{"n_kv_head": 1, "d_mlp": 576, "rope_fraction": 1.0, "qk_norm": false, "tie_embeddings": true, "init_std_qkv": 0.0586, "init_std_o": 0.0, "weight_decay": 0.045, "decay_fraction": 0.619, "seq_len": 256, "doc_mask": false, "dataset": "wikipedia_en"}
Each number is 128 + 32 x the weight over its row's rms, rounded and kept within 0 to 255. Layers, rows and columns count from 0. Numbers have three digits each. The size before them is the row's rms in percent of the matrix's.

# layer 4 MLP down, 96x576, rms 0.0725, rows 45-95, columns 288-359
100:138085194113170142149102143138076150151152081103160161098148140142080123149063154183077127137099111186083168152089114122149141137151061121193138111144164084162158091125106048122140148148101086075093071125132154175154
103:160108080122089121187137151116105150111137157164101147149094130145105123083103121200092168127167164185102132099115154139145101125126106122166089131145120100141178140142114187175122125112087137104147136093102128075128
100:161103151134105104096179151122152129103154145071089143135152063148111194142098109133091166109107173094143118169098112109159193153070141109114185149119169167138135095112166146174123146101136133130142064107107118125120
100:113122151128101161143117147148141120072123109097046145098146084157132138165124101136166145092163141184127115085190145091041124128131144115090124135185165080188098140079132062139141142152124100088085142097095112161132
105:138147129135082146158147083149077050104153106092100122103099144122084135126155090122072059037161147075082189090119144081139083170200109099108109151167143162085120102116182074106058132212210137120134097179149123116159
097:160084174167171146164087090139146105056098118120161214126098165090103123090122169143195121133165142168141135153106196146170143112160182162106121144098079208126163138165145094117143048137186128159097175165186153136200
099:180181123109168056107089142096130161127097148126086162127137106111134109106142098082108149152087139118156056143121135111142090126135080194104120117113131091136108177175117158137115133123111114117164026145119156119053
095:137112089159174074108141101132128110096125153121078148136188074126100110136115133119095139149101137090155101158126125140123091131157127069155058118131077116132099175126131133070147144132195101137143159121118135133136
099:058101141121095136075083108172095134121124170079122137108140113140157186131163171152177106101143127099108113058188114094113093130125117089094146147140106191107153148145122133102179169086173122086111201140141100160203
098:065109151166065107086120175095138122108127111123123085122145085152136137163152107122153124098111131123067160077162123144059106180111088171110123108110089130127118109110180151126120138137154095123167071158111199155118
099:134128104098117133138143071136157083129132143127166138139133068114136105145046187075104164155194064107144140109109135044168111072097160182135145115117190143086109133089192122133147147135071162139113111133173136092100
098:179142160164156204131110130136147154104131167118091170113100095100169079066162142062158098093132100081142136144187115108159105137158170145100144105149144131169149084163096176079089106088143169112118074104095112148114
103:188158123116117105125129121134152119175204131143132119173133100154156108158133096140133139163096138061111119142188161116114108113137144134116096172082128107106123193144097155107149107081085110174131109102126148121111
097:128133160143075115107098125192173146134197127126113163130119157054105133069195075126212142129055145132145166138193161149125115055109142150144162134161127125107127143134143131089114138081085155125128150123171141179122
097:120143189115123089102151148129146151110086146115123112137128148056136134140125123101151101097109067178108100118119111132134133044102151066113147141125135135112153121135170124139150038146158081067126113104125141153098
108:159125133097127165100217164151144115127139127140154154194127199166127139180199149172168159185157118159085138133120125141110115144142126171195175123139109124116131091149070137142128100101076140153094143171134124131148
094:149121123148135149020120143148099118159076145112146054128102133118124132088109135115089136183136068093102072118080103137155131148152148080111090125110052167156168090101121082111138077156163108113033126100152070140112
092:117071166166094102131060100140150167117119154147108187138163181140085125185137119105155088109092158160134140148123141110079134039142114110134153161138140133100102079119162148182121110119144143087148128120163157187146
098:096136127138078151144134153119035094142217165094150104049170205071105087133119129160153162100115169142099101193143139148154119035189111130115129147151070159101112132128109149115088177160123171118145160158162117187126
099:135131117132072093156067124120125169142128162166125088179072126186122117150126158092199173110141111138172173166164161116130136178139190070167162138114149106133134165146122111093101131132131144120149122168090071099147
096:167159179139100158081142166163170193113099089198135062103128103154129166103090166191126143122111110114096142072156170161144148139116112192128105156159100126184143113128145164177099157122122126136119157158141154098111
095:164134117153170077091144168141133090093128084116151160136162095100110145177083168202111121109101108178105144119116119127135128118128128121202160178158148142150184159109169135120132148105208146091099163159083154121149
098:126115101144117122093172184116103118070130107143097111093216107169139156106161162148133142073128104146099082148122139119126131157171134085142135138176146161101124083165158112153161128053129135045116161162137134084130
103:130168185127144132127110105045172169113130146121133100092082098101095121088157136122155124091144109132107158081115101132117145092150132041142146173118103178153146185114170167156153162127119094180136137151134084111122
107:184117138125172193124105112104174126135125156175120193153113164098165154117158149111175120177139163110159160150137118076184099142118155134154092120167110150174145076062149124137128098144148131165100155136132114101122
099:126111178095105187168164096147104112092163143092122104173111178118143088104124144127102155121131128179136111133126132117079114088118136182132163124139163208165185153083140122135119182077121202129157098157143105167137
104:142137145152109163102164112171132130095113106118137086161132168108149122134107097113168139134100071144148146117130082143144210183099147163109138126119143113084120202138186085131126167175081184127147110133190115074126
103:140126120122114092152080118090111109131135138086119101071131097110090122084099125079071184119118146119112069173151137085122166054188118131146150140120114167112147073158064172049095107169070082127149049055066117090082
105:093161178167145170175124132089150116163134116148154153139148128172120113074131127077125149115132000079134147130141119083123186121150131126192107166115109071102103116119110130096180131182124096167189064154108160111067
107:130141150084177156119088128163133168110129103182112175104104104159131120087131138135101126187136096137153148082144136128082205094113123103140155138104140164127100158185111136120091164056136101149102129125176092158112
101:151069131125117206114156107148151134124113136090159128134086103198127160148086114091178159120138149111066154058146130156108072160123160131192117132117102085128143105111177177161114210151136110122068134124127117139104
098:191164116093142120133072134103141142096097097127124136118169150107182148074145087155103113118151115184096078168125153117119144085136105100072139078133157175060141090131138157175139073070118086142140164083154167170149
100:115155102131155087127148123130146111163169101078118147113120120101122182164179090105133109133128155122094190165104134126127147092119119171106144127055186194119139127134184101189226105142172140105145137127100155205119
101:105100080057132147124153108071075094144104170142130072162129073136138133148110117160049151154151145120134105116079058141120151160091104148113115098159168127115142145132164198091123127076143078130141077123085108166145
093:111101129117130128159143090115133103116109085132156105137166141110175152132104139143083090080114163107135191108134099137111180121122155133181099078144120093151104094082147109123134130119219169158106127140118140131162
087:193147173147110136150143131113151142188118132088092142168169084148128123101183146116139121165164150124154099096173171120166160129105152132115106073114149144168150140122121116108081107137157149170069132123174176164128
103:160177113091132168068142113109132155115154113112118153147138153114159108098150153149130049115106093172150133169172078158140106110148131176137132135164108126121116144078087090165083086141136124049130052151107123066173
103:176140099109101144122138162178121153105082127091137105117130142136144144150156109098114068102195172178141151160151080102126135177105090113116139102117127117070088136086110163112057147132136091034165132192134120162118
102:133154153115137124175150163126123156153112066098122162128090132085099085120131162024095133157132126122091109101144145118173137172100134136146119098089160060170147129195147122115148124121132102133127059118133134117114
105:116171061123109116098127160090104165114155127129136149125116157134116116121126124141230086129124119108157093118131107068155112119181147112105155091130092107081149138107096150111141103166151122056089115127123098089089
098:145153076132134133147095131098118121150155172134065140118131090138179157169087128119144180047150149111139142074134154123108118179136116126169056066187121161096135157136053127157078157116160112076149135102109096129084
111:124113148109143089160127182134067137152143130151134162119158094135165079139166111129154155172137165158155103136160154108119129109197173105143152113099127179140106165136095195093137140090120156136123178125146136138148
102:177094136099098155142125113115105120114183144139084115170151142073131142160099072131139086091102167138134140131152105099132110087076135042050101138126108137126108196098130132166093164115051158108185168105081119131128
094:089106135127094108127133137106146123116119094132153148147153065112095167057077127180097148115105129077113114125133150119129151136144112158145112045164081153173120140127101094097112097118135093136118115077128145100130
096:124126112145152196214139090105110171131156125114139207118123109179189101117124132135142130112143167127096070107214203132184017103114122147157146163089115133093107114158177136112120133187108134198127148120109161155145
095:130125147087083135106156102114097121133118110110131073113107122128144126161110134126152117157189156145134050112103095097105156166128147088115182140128152154132087074104077067153117147149095110141146117120166116121077
101:045079136126134017110064151126147065079112105089063099201084138156096146116107110073122105155076164114113118113057152164091166142070138131129162114162119110122118081154099179183125109167083105152101144144104139119148
104:099175124085107150142145071146140148186173129178106142137140167113110164145095101152106158111114182181144170122098123196184157196067167148098135132198132074129092104142164163190167107086143138100137100095163104144152
096:139134090141177154155131094153132172106148142152123151107137115168093095172194102150075102147178117056112121152107114135113177095084078182137113153080160098121138163179140104143107170237103153176166119203138151113126
099:115162162047104173198115126127092133136097124186186088161118112129137149171194115131164097079189157162128177110100102124089089083154130147125167141109112177111128077071130186098093139146163152131135110124155101118148
100:136113161159121112053143084119158135118151164139113063070122100126089148075190088134094101132105118115169114191177108115106155074153139166163122145127140093109160135114165099125130055116128119160138165167141096140106